Each number is 500 + 25 x the weight over its row's rms, rounded and kept within 0 to 999. Layers, rows and columns count from 0. Numbers have three digits each. The size before them is the row's rms in percent of the matrix's.

# layer 9 MLP down (transposed), 768x192, rms 0.0646, rows 537-553, columns 0-191
095:449494481514499491487505505501501487564471491505485490514537522497453490488525447518480464467498466540504468499493506485474508474492492537475528520517509490492480453533520460440495462473493500490464510479509506506504552523439492497493450465479497501509483495511511471488543504493506491518526515478523499434528495463507491470455488549482463498512540498506507511471473491511522481495501475546519460487502490516530481517532468500510508540479507514440468473464485484539491526518489500537524501511469494538483509521533506498512565517460464490529484486541535499495511487478512520523
101:531448523546541502495507477549505509502501452495503460514481492476480518506480499515475519457493470446519517446502495515508526489537499502480547464513504509494515463459522455485529546485506533520499481466509503543509511495508493514485489475501550515544487490486449519483500504533499504492506489515499526520527520505462556481487463519499523517466529493508509446520527503536511519465499496482456473553508479450452502490506497499468513494502493504441510483519479486565471527469514526447502494511468474511488481527502512506523494474518490520536541498462533509501502484484519519521
096:489497525494461541538506473555513502512505448492483538495474493515475480500485428496510486539500518551494503521513499495467515448488426498527498533479519514521468507473498496501484518496499503476522474542511471537503468524479467498479520532461504516484503448460461503528540527478536467484477502527501477450531479480522534508492522512499535507513497486510506505527500461473497478498517530476460517512495540467493449508524489557499492495526511516501489538526503468500525522509492473511503531508479522491518482499491504510506477519439531528526475484545519497479502490471509434487
089:505445488432500530476528506501507539499484537527534489480510508493503533468478488515467480492495492515470509494465476532516466473509537512540494500497465478497515513499470503539493483481492500528477536529529511476515510493487516514524531539469494478459479493494491525500500502528527542462520454455496490506545490542486539473545520482492511474475441505495480547500495495523481504459528504492453486532491497508522515508537517465508501531494502529513506471511519507545516485518509501531513525479487473463487528499543523447455486503501551472529520531484460534527511432499529518504
096:478559503489463484466497523521493498522487468493478484490487500552500517488460476512493501544493515471521513488495519464494491502463501494506512493539508553495510519503486474513437499485499496458500471496479474548523496545486476514521485479496521424537515524454460492514507480491545517482485465496527497469500467493499471484508511499494524451517499437496535465508507546490461457525501497490525499537454561469496504459506501477478469536504524518506513516513529475522520458511538501493532506479465481520481506482518524491486480543545495516483534509501475520554518526497484477487
096:484509526492467526531532532487530502519523531538498495498510469457520494479496500527507494510486494500487509527560537537483491498499537468500527448517485522566517513494471449483484510525548559502499518490474501490423496477469503503470475542528467521467496523470477465526451460538507567502502488498478485471486505505458483489495515489499492480501516463542489476491462473528455471506498495531549472509492516503472500442492529478448507532501483488519506519469503498495510504491447479481469492489441511495505485507491491472495471469481500514516488497507519521496513472496492485494
106:529523528521490475575529472516501508530498473504505499479478522528491497492509490531481475512501459514544522490473483466512527509482490518487468492523510536504523492573498501530500523514466523509477491503536493576495520464493503508482533523509497513473508465539501458496511509513532473479517518449505477540528506483504505495425434523431524492505509476501503499471506546493515528469488482464525498528493542473495461515526484520515458513512493541493540487505460505480513488510529494464500519483507501532521501508515496495483505447491515535483550512498503511520520495487459477540
101:508447492550484483466471458537479503519550471522508508510465481497512555498496506527478518500495495447484473462486535506502497508519498490452497479503514517487511465499526512492504505519461478466502462509496482538497492507496454524477496496480511512509486526523516574470488464497506502497509511520467530517556483471509477507528445476502549469495513479554485518498489490508522540480489475483503561504479502500568467466509481505504508464495486523484519514476541494522484517514500501584507477474482489491495498530490524515507503488493512553533457524502494500494499479532481466452
091:536526511460516496473469476491495492486505509509497532493501504506461495467499506508467531510517515532466491515468505470538466521507525448472463478513502527457508531509471491550462469492461500520512498501504501535477476488524515554529518547505532471464542479522497497485527444478469519544496478489532506548504486491460444492549507452512497515489508501546478511531519499483486507485457466513514516487487527537523473439499485518511467455482536493491484539497472487501552485511520531497500498521491502478487493493479471509518504477457499488508488467462521506541514486449527513468
110:497511500460520528532499528537474505517499497488468484493545535497499531468488478548519473547498496485459517519504462530490479454502525521511507504480481518508532522495469488517472514486487471460540519523451509495561519540526485502460484508527498493495510539457483522531482523517494518500528481490517504534513496505481486521440537494526497436464511440479491530492492479505506537509514502482497475489495480512507588495493486505530489485467506483509523480487513495502495539502499523534480479538494472499467511474534458508507453479504528526528453480553491493493510521447500526498
096:452528487521470539501520551479500519522504524481483473502521499547490450516472492479493547493528484461476505462530488507510516480528505499516492517515507461560522499495515493531501488481476471503505558504460495468528480519480523493481520454495455489494509507480521509505536518483492538544475517471493537473549497477489491426497505504517511505499509539529507475485555493502487468485503485518492530497481458478473530490522500495488511489474494486529506493501471468531478532448529515500481474468494459499531468472543523482517518516504545525449460486489493543518486528474545512482
106:514492465541507481472488475528467465502462483493454468519508512529509481489461503477499525468489560476504498438492526474480536516502505488456494484508541502513483499497499450480514462447560505501492507437507497482494512435520444508510483498496518512492489522472501481480505476512529514537503497517557484517498446499545527491501532449522448492494474521506537518490498482487505497492491474507492479512524518490474529516517478490508493512515508498488473485498513495510510479463481549495518495493518458511457520532468463465472484467514493491480561462555479543501483498496512493481
103:490530510528510492521508458512524537480467471503534465536481509524501480490487546503496460493535505491484503434483458476507502483468508531492496521503512458485483440503456454519511487521533562491481541456491514518490509522493507540511541487495516445498467509491455488483541519520496486471510507519510497480525470472506468502494469529469496515532455500530520492494518496471489543494512478517502523519547490470489544536519463492461488515521525553489463531499504435496509510456515500538519471551493503530506484497490493495507510529523511495472501504509522546474523487536507487509
097:509514491505482510515512435443480446480535532514519495540547526519536478526475496478511478520465487549471506510507504475472515537496517505498496534490521445490455508505475464497525454484520531494480501507515486493492504484495503528531502541501490492524522464527520508509517528538498475519438495460494537522452507508529489492490542492497535491494514504484508510492497447505507478504504550492515484480471481493502542487456470490483519496506508455483484522458496513485521459454478511505501497515514474510532514505535536502504477486469524475511483529508524577484515424522505491469
090:525510517461478488482530524482449512491542514486523508540496507499520533464481475545517505460488482503510521533495536499553502487504482472468500538503518496477512509562480523511524498500492489504538516461503497499523499472505512545545497496437478489456486526501513492513488455458517546500513502515514493499531461459522538509492483460520491462511512529495509472452507491473539465512516469452485468505496480505515510453491514478462455516494447517485462480484453464503466545481497517468514492532488502495496538482506467479481468450495490482501549510469533496478493472482506505509
099:520504524504496485481517482517466491464485518508523466420478529511490503518515527504495508526516498501521534484457505490514512537505533484478509488535497544515486473446489457488549482453494486496525451457536473542534514545501518547502535516504510508491525476484460537476493484478510495503470465533483493525540469514507495507502524496489519540495469524499508485550486491511534533528504476508498472472517535474507501477499511476483518474517490525523522451521510524476499514458551526547558504517459491495500503522483499483505502496460485468511503475537548468517508456497458492530
104:471498524533502494516492489506516549462500459501535480465457486455522501506529509498514541526465498485446494499509491512485517490502559469469483543468497541472497507542478476518519505562487530526501525490505495472518564520480493505482517490553501529522519457490506480496516485468555493472516498480479501536528549467542478445528462516500538467508432499514516446445509516520539527482515504471493507507493492470489480479507495520509485513470514480488521482504515484525493482480509498489471528464462494523493528482512501470490503478487545490510505504516490488488479478519478500453
# layer 9 MLP up, 768x192, rms 0.176, rows 538-554, columns 0-191
102:531449501566523550478501504527458509482463498488469460529463473489510527498486471479517444461462528486505498552492510495436485521557483502528464526475518494489527475525518515508482493522454524536476516480494465493513466472485528493478484456508494509533496505487491507498472518497482541545514496539538495490510514502524516479504500508513507417487517488525498509506469531523497515542496524526457498484492490471493482573508506522518536491504541469534474462489515513539516489510493501507538539527510496518526499518518498512483493477524515502492491526471520497476507490482463477498
097:484512472499557467529488458527504497522506498473488491525513526503487469458522509510451516491501502415495522464482486515464517488532453505517524486542509460523510520484510545482521504475470496507493544511523500499481479465490482502518514515485537558504513490515496508478500464490490457505545501463476493489492478520489518504500478493475508498479472491482527511506566480535464499526467494525480556492508495485484493505485459470513503504459487529526523502516513497494553515506535496533485489554484494523494477530479510554501459465497471549501527523500470509495467454471467487446
084:490488465450462485525491466520508512445515498487452473503477498465520496485534490489501505511468470472512515502481485518438474473509513521469507538479558541511483524499510477488527505503494486498514511504476496513493489477442505473477497517542486495526520494472519496507466485531458531536507497476513520502479516507485450490462509499523470509479518541444533514483527467528558505529507459509526503496509526499480460467504485487520463494496484471495507489533466443515479522480517497494492495510490495499424459506487481490543520538467530482498496489542502456500553454519489471499
091:512516420470504523518484499484457494501511507477561507517518441555515447495506512469548516474520494515494460529536484563523524516461501502505488480465492463530485474468499521528509449485515515492502522473541500459448479476459499526531475505459512518508550503553540515504481441520507521493519488518531492480486466478500501503490473506489509496504506498512531486490509478512495511517489533505494523482521542510517539486480498511505499497472462459474455479501511521470490484488511482493555529505471522504470456467487490487495484509488492537485493463503490476515505470456516498503
097:519485490518496478469519499498430520513479523535487473490518461533480488539497477480510522490542496496495507433512495506551464481482506438498508491537487485485516512478462521513505532527486475530488501506523454462458567513519498516456474499496488477503501504490522488502486523496501468504489500463526492477450519496501502554558495488561477490524482522512505558536511507498491509560518513508486513499500482496487490525510485499476534535467501502500530487494518522488471456517542500514498507478545536516511501473518514520476448479513548483474543505457503476489513488486495453525
113:523507522545515486509465523533533480484500468473479508485498480497467505534493524497555482482500507462538488477550456520535467467493510431518444493508522517498519526482540535513462480525501519469454507499534522502531477515498470547486504528499519507486466495556483545517500547510483509466476516466484521487481476499538541521500464500510486509515506487542510486492516460470474530488468463531532499490479521485497508527498489504536475492520494501524511544493460544490528479534513477492516559470498482519503490520499505486497497506506527454471479495436509494484512472487465494522
100:494491489521504504480528525526502439496472526508485491497514484455501526500492460459518489495521517473495476502441503459496487492499517448516482516489476497520497521467462546530566496476516519520512490502490497473488445521470501503494483524459476507526502543482490491463509556497489529515501506462480521512471509510493512521497533506495462502483486493523513484414553479466517503487528516556536517478489510474517440515550534488515510476492496518517493525498495551470526528532532494479508472502510480527527507519499508491545502511484521504483528524491514498507526466421526504493
092:525491544500476481503475550485482480509481568470457517464517445526477482542523510490494484531479497465520572521551474464534475551474519498514456487505473469506537495483479503541497494511495481495485535492513521541482495499484492499502526490514478481511494489462474503485456503522540532497471470503495490487496503507520506548495512473505506508515511487508518525549499531496496489453527485494542477470523516528462513510541449500530502504475514504527485498523486477495558512454510475540513526525511525544518485509524523489538529482514500470496523482500491486519518458496464448482
110:477489538512504533487491516512476487478486540518518515489478483543461536495496482526478526518500523467507504536498546470531501524451526465509485509517481521478484498510502478485474457450528475531507500514513465513500535494463495532489501537492501546444530484469489489532491514485512481518520517495485472501473526531502550439499519488490503516446524502509497566480514466564488510490477492513534522513494534533498504496528521485491475474496473525544488487497477493445513515509481487522494500500538527499524479507504489515498453514500505525482527416562519529482481533494496462496
091:518498491529512480488518476498510469478508512508506484525487498504547519515503500526497481494551565510494491515506518464472522512489511473498505512510507517518494435487484483513550504500492539452515463494563503454464522479488500517515492501524473540481556507509533494512488500511516526450539462479486494502539483512476487486474463467490490511485515446544443461502516497481502510545547492506488521504507473546510536495514504485483523506499452482470520479464525529510522495504478528511443477486499490474475448544522539517521506508485497525509527548490516489536468523528529527531
107:522542553471504500518466511474450531486478533501535444523510497509499494559498518481483494519459487550495499426530524452517530475461496498490512505491510521512500521484483494448485469479506514504470526510522472447472514519450515500480527507495468540509500507526517490488448480515526531469525478514458460534441498482507508548477485482493516520492495446494479500512518495490464512498472495487468526500510514511526538497486545489515498492486485463530470482483516497487481513508474495472522524511575494542495520525527505497508501454531494499507518476487474469527518499519497490479
106:499491520527533497501471499495503510470450473489514499502463503471468504563505510461525499528524487500493470508528492504485525480490503506509519496497487498480487528532524502508514493472517537479516494458492474502481458485479477469513488487467536490548482488503534529529517482509484469465470491467441522535525503506462471483492458488539450525469481514475482508509520527481505525504487474514466546530523531471451500513477481468538483471466447531508491485510516497522472461523543439436491476502516526484467508525549538525528496515482506502495547485483467502466496493473471471486
101:485531506520483445505475499470501513476540499503490516471454497509517527523512484448525481525494506462521535529466513486488473526537505510437457533503479479497500516488516489436456487516510530482458493503503463520491494493462445501460486536470473548474455497505548507474471468520498506503518503490535483477501470502449494492496500506499505530488511488506492478421483521471514487506516530466471533466481491521480500433513500520519499504470522467511477546491504477513488488478465439491533492503507486502520534497469520471481543513546498468515506514503496516497524484510520489483
081:517539488520455503482460490458440491499515514491564522502496492468466546487497475505513511471475471458454503533478522527528473484472501501487566500510485458469527483517474544507480486496467475504494510494433531527468491484521525540516464530515474459525489530486517519523469528475498515504536514524489483509500496504553529497474492511495524529495533440518486521465519508453488471514488468523508504484506470482481543480532472466476476484524496504538495513556487539488508492524486510476507497560529483491518510491481515490479475515514497529498518488470481487499477517516477506469
093:447511513535535514473492449498514502488523479499513482481464539444495477544471466508490503490500511515487533475455464492459525522502491524519492480514509481516530546499545485496493490460523513483523506490451513477515471452543466508508502537508486453537506484500498511494514521518534455459490465506497487534459487491506505505533492488459487507503469504511516538456469555478483525476504503485505506491493538509503487549486463502490490475503502453538488508505454510517469471527527529487508502526548498502507484491417524466509466508465496500535494453501473487505535503527483499505
102:552503506463504468468532515525498528523522526518480514492469506462542483490523496501512476530478497540482465500529494497523513470503507477487483545533548495501475492452550508507493511514435462483491520524472513468502533498480493459505489457489466510481469503507505501497492549488483515491555513456489518490471521537516503500501499542507532511505510521513473480519510492481479467492488473542498548444461548489490503477460492477511497510515441454529506516511514446491491490494473514462503542504540500505511533502466507526481482484473503478518506517429502488467486485488497528454
095:509481485491506494509515444525515450463535547538516483524489493516484545475504531481492491509483514461532503535517497507505493559514463473515501524485471476482454487509524504512531537445487505554501458548485505509458471448463514499507525502488533441437558514508505488504484557487514441504510499512483443493490502540493539489493512521502503512509507479493531499480506478478478515498537504513522508500504479473521479478467489512483540493501500505491503533506509483500497482505501487521481537501527495481501449486512563505497521450496542475503471522527463530469498511498510517480